config = dict(
    n_layer=12,
    d_model=320,
    n_head=10,
    n_kv_head=10,
    head_dim=32,
    d_mlp=2560,
    vocab_size=8192,
    activation='relu',
    norm='layernorm',
    norm_place='pre',
    norm_eps=1e-06,
    positions='learned',
    qk_norm=False,
    attn_scale=0.177,
    bias='all',
    tie_embeddings=True,
    parallel_block=False,
    init='uniform',
    init_std_qkv=0.0259,
    init_std_o=0.00528,
    init_std_up=0.0259,
    init_std_down=0.00528,
    optimizer='muon',
    lr=0.00826,
    lr_mult_qkv=0.7,
    lr_mult_o=3.0,
    beta1=0.95,
    lr_head=0.00396,
    warmup_steps=200,
    schedule='wsd',
    decay_fraction=0.67,
    decay_shape='linear',
    final_lr_fraction=0.1,
    batch_tokens=65536,
    seq_len=2048,
    doc_mask=True,
    train_tokens=565900000,
    steps=8635,
    dataset='wikipedia_en',
)
Each number is 128 + 32 x the weight over its row's rms, rounded and kept within 0 to 255. Layers, rows and columns count from 0. The size above them is the row's rms in percent of the matrix's.

# layer 9 attention value, 320x320, rms 0.0992, rows 41-80, columns 160-239
size [134 128 131 128 129 136 133 132 132 133 134 133 131 128 134 133 134 132 128 133 133 133 131  90  89  85  90  92  85  86  87  85  94  89  94  93  93  89  87  91]
[[114 124  86 147 200  75 103  81  81 148  93 154  47 102 156 104 106 148 172 156 176 119 123 112 153  69 120 133 109 104 154 155 114  91  93  93 157 181 146 108 134 140 148 126 116  85 129 134 123  82  84 127  84 157 113 109 109  76 175 127 127 107  95 160  80 155 142 127 125 143 120 133  68 133 158 167 172  62 131  94]
 [177 108 126 154 158 130 125 154 151  48  98 101 110 114 162 109 189 122  69 150  79  93 188  87 166  97 138 138 109  86  87 106 199 171  99 155 101 101 155 113 121 156 208  82  94 192 128 117 158 125 156 165  60 158 126 138  74  87  94  87 156 155 148 182 126 149 167  84  80 111 172 101  94 179 143 135 113 104 158 183]
 [184 144 114  97 117  79 116  74 172 125 113  41 155 112 136 123 223 137 108 132 105 120 133  96 101 132  97 181 154 168  38 115 110 114 160  74 103 110 114 105 160  95  52 158 151 171 133 134 119  63 211 109 161 138 124 149 141 106 136 144 168 133  89 111 112 142 185 111 146  92 131 147 123 144 108 129 144 135 122  31]
 [ 66 101 152 150 139 115 114 143 141 136 118  97 191 139  91 123 202 107 160  99 175 143 186  96 100  94 144 127 107  97 166 117 121 121 118 111 160  68 146 111 120 159 125 128 116 153 133 137 187 107 107 131 104  93  92 149  98 131 117 110  61  96 142 131  97 141 187 207 166 100 103 135 161 168 115 151 146  90 120 139]
 [ 98 151 128 143 152 138 168 200 155 123 144 100  95 120  77 175 160 137  53 137 129 175 183 146 112 165 169  54 136 101 155 137 161 103 136 127 127 123 159 152 116 126 106 136 165  72  96  91 196 111  73 103 135 159 121  76  77 147 126  86 121  98  89 131 122 114 216 145 128 112 127 195  63 131 121 121 210 140 124 135]
 [ 81 146 183 189 143 139 186 132 126 154 108 109 134 148 128 152 130 208 167 154  88 114 100 129  91 153  93 141 151 137 119  93  82 120 170 123 144 199 158 131  53 111 100 145 178 140 169 115 125 124 156 145 146 106 133 159  94 113 150 136 132  81  88 107  85 144 125 143  71 127  75  86 134 103 142 121 130 115 131 154]
 [143 125 154 147 118 120 112 152  97 171 121 120 133  94  70  73  87 116 117 160 193 147 134 161 112 219  56 121 102  99 150 166  88 200 144 109 181 113 100 142  77 115  88 130 140 144 131 106  97 107 107 131 111 162 101 148 139 176 102 151 141 114 110 103 125 157 171  95 116  91 224 141 116 172 142 114 139 173 155 136]
 [118  88  83 103 102 140  53 153 141 115  50  87 108 151 161 164  86 132 137  86 107  74 122 179 136 169 120 161 168 148 148 156 209 137 129 126 109  57 112 131 116 105 134 140 142 157 119 209 140 150 131  91 106 131  83 100 113 109 132 110  92 171  78 146 133  69 211 190 109 132  90 140 167 160 102 128  99 107  94 125]
 [162  83 108 162 128 177 121 119 150 206 121 140 128 130 149 133 104 140 140 156 106 116 178 156 145  86  92 113 154 135 147 103  57  79 111 173 109 104 154  96 116 120 136 118 182 137 115 112 118 159 173 130 119 131  80 132 117 128 158  77 105 144 136 136 157 134 116 132 113  99  58 171 133 135 136 200 128 165 104  76]
 [101 117  86 153 139 142  77 128 192 132  93  98  80 154 165 146 129 112  80 113 156 130 154 112 114 128 114 173 147 126  65 128 123 128 151 112 142 161 106 170 147 120  64 135 112 157  49 177 176 162 107  59 132 175 174 152  99 158 191 142 116  90 106 135 112 132  97 132 159 193 173 102 103 165 102  92 100 117 100 152]
 [142 143  97 161 132 147 130 156 115  77 117 160 154 127 158  95 108 104 179 156 117  92 123 108 191 142 139 169 112 126 100 133 119  86 158 187 164 178  85 101  55 105 181 110 119  77  93  58  75 144 152 193 162  93 158 127  59 171 134  79 143  67 121 161 142 116 200 126 119 169 121 121 134 152 130 214 140  97 125 115]
 [165 117  68 127 131 133 149 130 101 112  95 204 105 136 189 129 105 181 151 179 121 157 112 140 193 132 111 137 133 127 151  79 143 184  91 120  93 110 114 136  94 118 115  84 112 116 113 155 150 106 154 103 164 125 133  62 138 138 146 115 102 148  88  65 164 104 106  99 141 126  97 184 117 122 120 109 151 115 158 141]
 [124 101 107 109 109 133 117 132 127  82 160 125 155  32 134 140 138 133 118 135 116 128 123  91 121 112 172  81 172 108 130 124 161 134 159 145  97 148 102 126 184 127  99 122 132 170 151 161 106 154 145 187 158 158 116  85 135 155 195 119 121 144 107 133 134 194 164 150 101 112 111 153 112 170 108 109 119 127 137 152]
 [174 133 101 127 141 210 182  84 133  43 122 152 119  64 113 149 115 124 126 168  79  60 127 144 179 146 116 139 132 140 136  80  71 137 109 127  92 150 116 124  92 135 131 141  74 156 160 110 179 117 151 103 127 164  67 172 110 171 113 135 107  79 169 110 169  47 145  97 129  50 138 175 123 121 138 125  76 118 170  68]
 [161 113 122 135 126 140 112 135 154 159 154 196 121 126 107 111  82  85 125 106 142 126  53 128 122 115  92 138 124 157 116 127 155 144  93 153 134 160 103 149 163  70  65 110 106  84 149 108 155 131 154 127 122 151 235  92 125 152 131 150 140 134  99 102 126  97 139 152 132 150 136 144  92 218 138 104 115 122  64 138]
 [125 123 154  42 127 116 125 177  93 124 147 157 133 141 215 112 123 144 107 151  87 133 146 144 202  52 138 147 109 142 149 123 155 170 109 106 111 136 111  73 111 139  76 158 155  82 118 119 179 134  97  94 143 122 135 131 171 156 118 134 167 109 130 167 124  91 108 119 174 130 126 148 153 155  92 104 153 158 115 147]
 [104 177 100 146 150 147 126 136 113 127 155 147 104 140 195 118 144 124 159 165  53 105 169 123 172 135 161 224 186 149  80 155  93  91 103 112 142 112 128 120 141 159  53 125 108 121 142 127 126 116 131 144 149 147 151 123 171 176 122 130 158  38  94 170 161 144 142  63 132 103 144 115  88  64 110  59  93 168  62 134]
 [ 82 136 144  85 226 155  90 167 113 140  82 151 143 152  80 136 191 207 104 173  62  95 118 129 122 153 113 139 165 112 100 151 182 155  92 130 135  99 145 121 154 104 151 128  90 182  97  98  53 101 133 161 143 117  88 147 123  96  90 116 105 107 148  99 139  65  95 149 115 136 151 139 130 120 134  88 147 210 124  92]
 [ 72 118 143 129 114 109 125 130 155 177 148 110 183  98 108 152 130 102 114  92 132 127 189 102 115 146 109 142 155 154 129 118 145 143 156 123 121 175 126 126 101 110 110 169 110  74 111 149 141 147 150 106 129  91 159  91 105 191 124 153 104  78 155  99 110 137  94 125  73 108 130  76 115 176 114 147 128 133 149 200]
 [111 111 175 147  38 157 119 101 151 179 159 177  87  23 153  88 114  48 107 114  78 121 147 122  84 150 132  93 188 166  79 168 107 126 110 117 110 152 155 109 110 121 102 112  76 136 120 135  79 132  51 137  56 154 156 105  93 147 139 181 135 122 103  87 121 100 115 180  89 128 148 166  96 125 140 148 187 111 197 104]
 [157  96 161 129 178 160 170 109 144 135 143 168 116 132 165 143  99  51 100 116 139  74 140 113 132 122 158 152 185 103 119 144 142 183 157 159 133 115 151 124 143 103 130 137 121 170  81 146 128 142  76 173  71 106 110 183 121 115 144 168 127 120  73 130  92 154  96 103 188 166 129 116  80 146 138  68  65 188 162 184]
 [145 147 151 161 116 104 125 177 101 109 139 120 148 109 122 124 159  98 147 113  54 161 136 119 170  77  65 188 147 102 128  75 146 133 157 113 108 167 157  96  83 104 106 110 133 104 121 111  94 168 119 111 145 112 125 140 133 157  68 125 159 141 133 157 111 144 142 234 129 113  93 121  80 147 135 101 151 133  74  94]
 [125 153  83 147 156  91 150 122 105  95  96  85 173 136 135  75 146  82 199  72  95 121 144 149 138 172 168 143 110  72 143 101 103 125  92 116 102 121 155 171 172  77 138 109 106  82 184 113 149 142  81 166  75  91 201 153 157 120 126 139  88 169 119 128 121 124 123  89 108 128 105 119 124 137 160  66 158 150 127 120]
 [ 58 194 108 127 125 142 116 136 162 105 114 119 162 148 132  92  66 119 152 138 133 130 138 119  86 160 214 137  71 162 139  83  67 122 147 134 114 148 103 167 106 176  98 140 149 133 127  96 165 158 107 135 178 122 119 193 152 145  89 104 180 127  88  93 113 171  81  95 156 171 161 100 146 116 124 132  58 103 162 171]
 [129 120 117 108 117 139 108  86 123  61  67 161  59 160 134  87 178 140 107 216 140 134 108  93 117 145  96  91 135  35  91 160  63 134 101 137 114  67 153 101  82 167 176 177 174 190 107 115  29 134 137 189 148 117 104  56 155  96 126 121 117 120  68 165 126  89 141  97 116 109  96 140 130 140  56 149 173  94 139 131]
 [155 103 128 108 104 118 138 104 156 175 191 146 125 133 165 151 142 102 130  86 121 106 119  81  92  86 179  98  64 155 113 135 173 112 161 136 111  86 168 126 184  69 153 114  88 113  99 151 127 114 101  83  98 132 152 137 130  59 105 130 130 121 150 147 129 124 110  55 161 122 165 151 124  67 143 108 139 113 120 108]
 [159 160 136 122 190  89 116 153 160 103 145 146 118  76 177 118 153 124 113 108 124 144 101  88 109 111  74 190 119 158 161 101  97 101 118 183 111 161 121 156 140 150 150 145 149 127  79 144 141 142 173  87 203  92 173 105 162 186 109 110 130 167 102  86 190 136 121  82 180 134 138 219 121 138  70  88 148 169  64 148]
 [176 139 104 120 168 135 158 114 143 108 102 127 167  81 111 173 214 146 143 141 128 114 159 127 141 133 175 174 177 119 134  61 116 146 112 101 125  75 160 103 164  69  95 113 104 164 149  77 174 105 169 123 139  79 156 158 111 151 114 133 132 111  96 160  62 116  97 148 180 107  78 121 145 135  73 107  94 139 132  96]
 [ 78 191 152 128 114 149 167 145 163 124 134 123 167 148 137  78 114 136 120 116 116  87 110 194 122 144 134 153 144 140 169 123 166 179 132 188 132  99 128 213 161  92 169 103 139 181 162 179 100  72  65 169 114 118 139  75 195 169  88 122  83 194 103 151 130 119 132 117  96 104 124 140 122 103 154  58 128 125 103 124]
 [161 215 233 157  85 107 159 157 141  67 145 114 104 127  89 195 123 182  81  80 142 184  71  76 150 124 129  97 119 103 134 140 204  63 114 108 126 177 156 112 166 200 143 144 178 137 136 192 108 103 131 126 108 159 103 177 142 138 140 124 109 124 114 110 131  81 144 145  96 139 123  69  91 112  95 171 127 131 161  93]
 [141 165 180 136  82 142 179  81 124 187 155 148 134 132  88 144 208  66 127 157 144 129  78 120 155 158 104 182 175 143 140 106 140 111  86 107 126 153 164 162  69  96 125 136  95 135 177  98 138 122 125 133  72 121 146 163 162 155 116  79 127 113 141  91 132 160 141 124 129  52 161  88 104 124 102 109 131 128 178  92]
 [167 106 120 120  97 160 166 160 132  97 159 177 105 108 104  92 171 124 142 113 161 134 123 113 205 155 137  89 126 106 108 146 142 167  89  80  83 129 162 152 138  86 114 108  95 171 125 102 208 174  89  69 157 102 135 148 161  47 148 118 159  76 135  85 116  73  99 105 187 118 142 152 149 133 126 121 202 125 146 168]
 [121 135  86 140 194 128 156 134 107 154 158 163 104 177  74 167 203 120 179 115  85 102 163 134  57 167  71 120 149 137  85  86 107 112 146 150 151 134 144 120 153  99 255 189 125 177 107  89  54 121 103 106  87 101 107 147  83  93 129 118 119 114 186  86 155  61 107  47 126 152 140 121 155 145 162 113 109 149 148 147]
 [174 165 121 135 147 211 117  89 169 131 178 116 157 114 178  83 114 160 157 139  76  86 147 149 152 128 151 121 100  75 169 162 145 115 163 143 106 125 131 143 118 153  91 153 109 132 121 187  76 138  92 153 177 137 116 126 111 176 133 194  98  75 157 114  91 135 170 146 194  61 126 146 172 118  69 158 158  80 171  90]
 [117 116 170  98 161 121 175 179 116 106 116  98 125  95 140 168 177 209 100 185 121 128 145 146  90  80 160 154 131 125 125 116 181 172 101 144 140 126 112 175 158 155 129 123 107 170 154 118 136 129 139 126  94  77  87 177 160 131 136 131 123  96 164 128 109  83 134 131 128 129 125 160 126  99 126 103 129 134 162 143]
 [138 162 118 113 147 150  79 159 131  81 128  92 142 157 188 114 108  94  92 167  82 110 169 105 133 146 153 141 132 154  91  96 147 117 142 100 115 169 148 128  87 129  61 140 134 163 111 172  96 112  71 121 162 108 153 156 181 135 105  82 116 115 119 135 130  77  96 127 161 160 139 188 105 216 124  78 168  97 154  85]
 [157 136 149 181  55 105 182 132 120 116 178 160 161 179 129 120 175 141 104 124 136 111 178 107 104 127 205  97 108 136 110 120 133 130 139  82  96 112 157 102 111 177  56  98 125  96 172 146 148 103 102 111 183 176 176 103 108  68 146  42 105 126 144 121 139 104  76 171 118 139 180 142 109 113 109 128  99 155 123 173]
 [143  99  87  97  77 116 175 123 104 125 152 155 153 105 126 116  95 141 152 168 123 143 114 146 157 105 102  94 189 127  97 121 109 187 118 132 155 111 157 123 161  61 127 154  89 116 158 148 120 161 131 119 139 146 197  96  90 143  67 139 127  90 132 136 159 126 126 112 133 176 130 139 158 142 105 143 103  75 168 120]
 [134 137 126 102 147 136 157 159 100 165 140  81 144 182 158 168  56 188 133 137  56 121  87 133 125 173 116 124 157 181 175 160 144 144 116 170 197 141 104 109 127 131 106  88 155  99 133 179 106  85 136 170 138 143 160 139 155 145 190 135  49  68 101 111 104 162 101 100 122 181 134 133 154 116 125 125 176 135 152 175]
 [133 115 132  62 140 195  98 105 130 113  73  83 102  71 152 121  92 130 144  83 132 116 130 169 126 133 150 133 113 102  93 123 147 165  90  81 143 149 146  95 177 135 131 153  96 134 136 181 136 137  76  97 132 199 153 138 180 145 146 146 119 121  46 111 124 112 116 143 117 153 152 142  62 151 101  98  58 101 187 137]]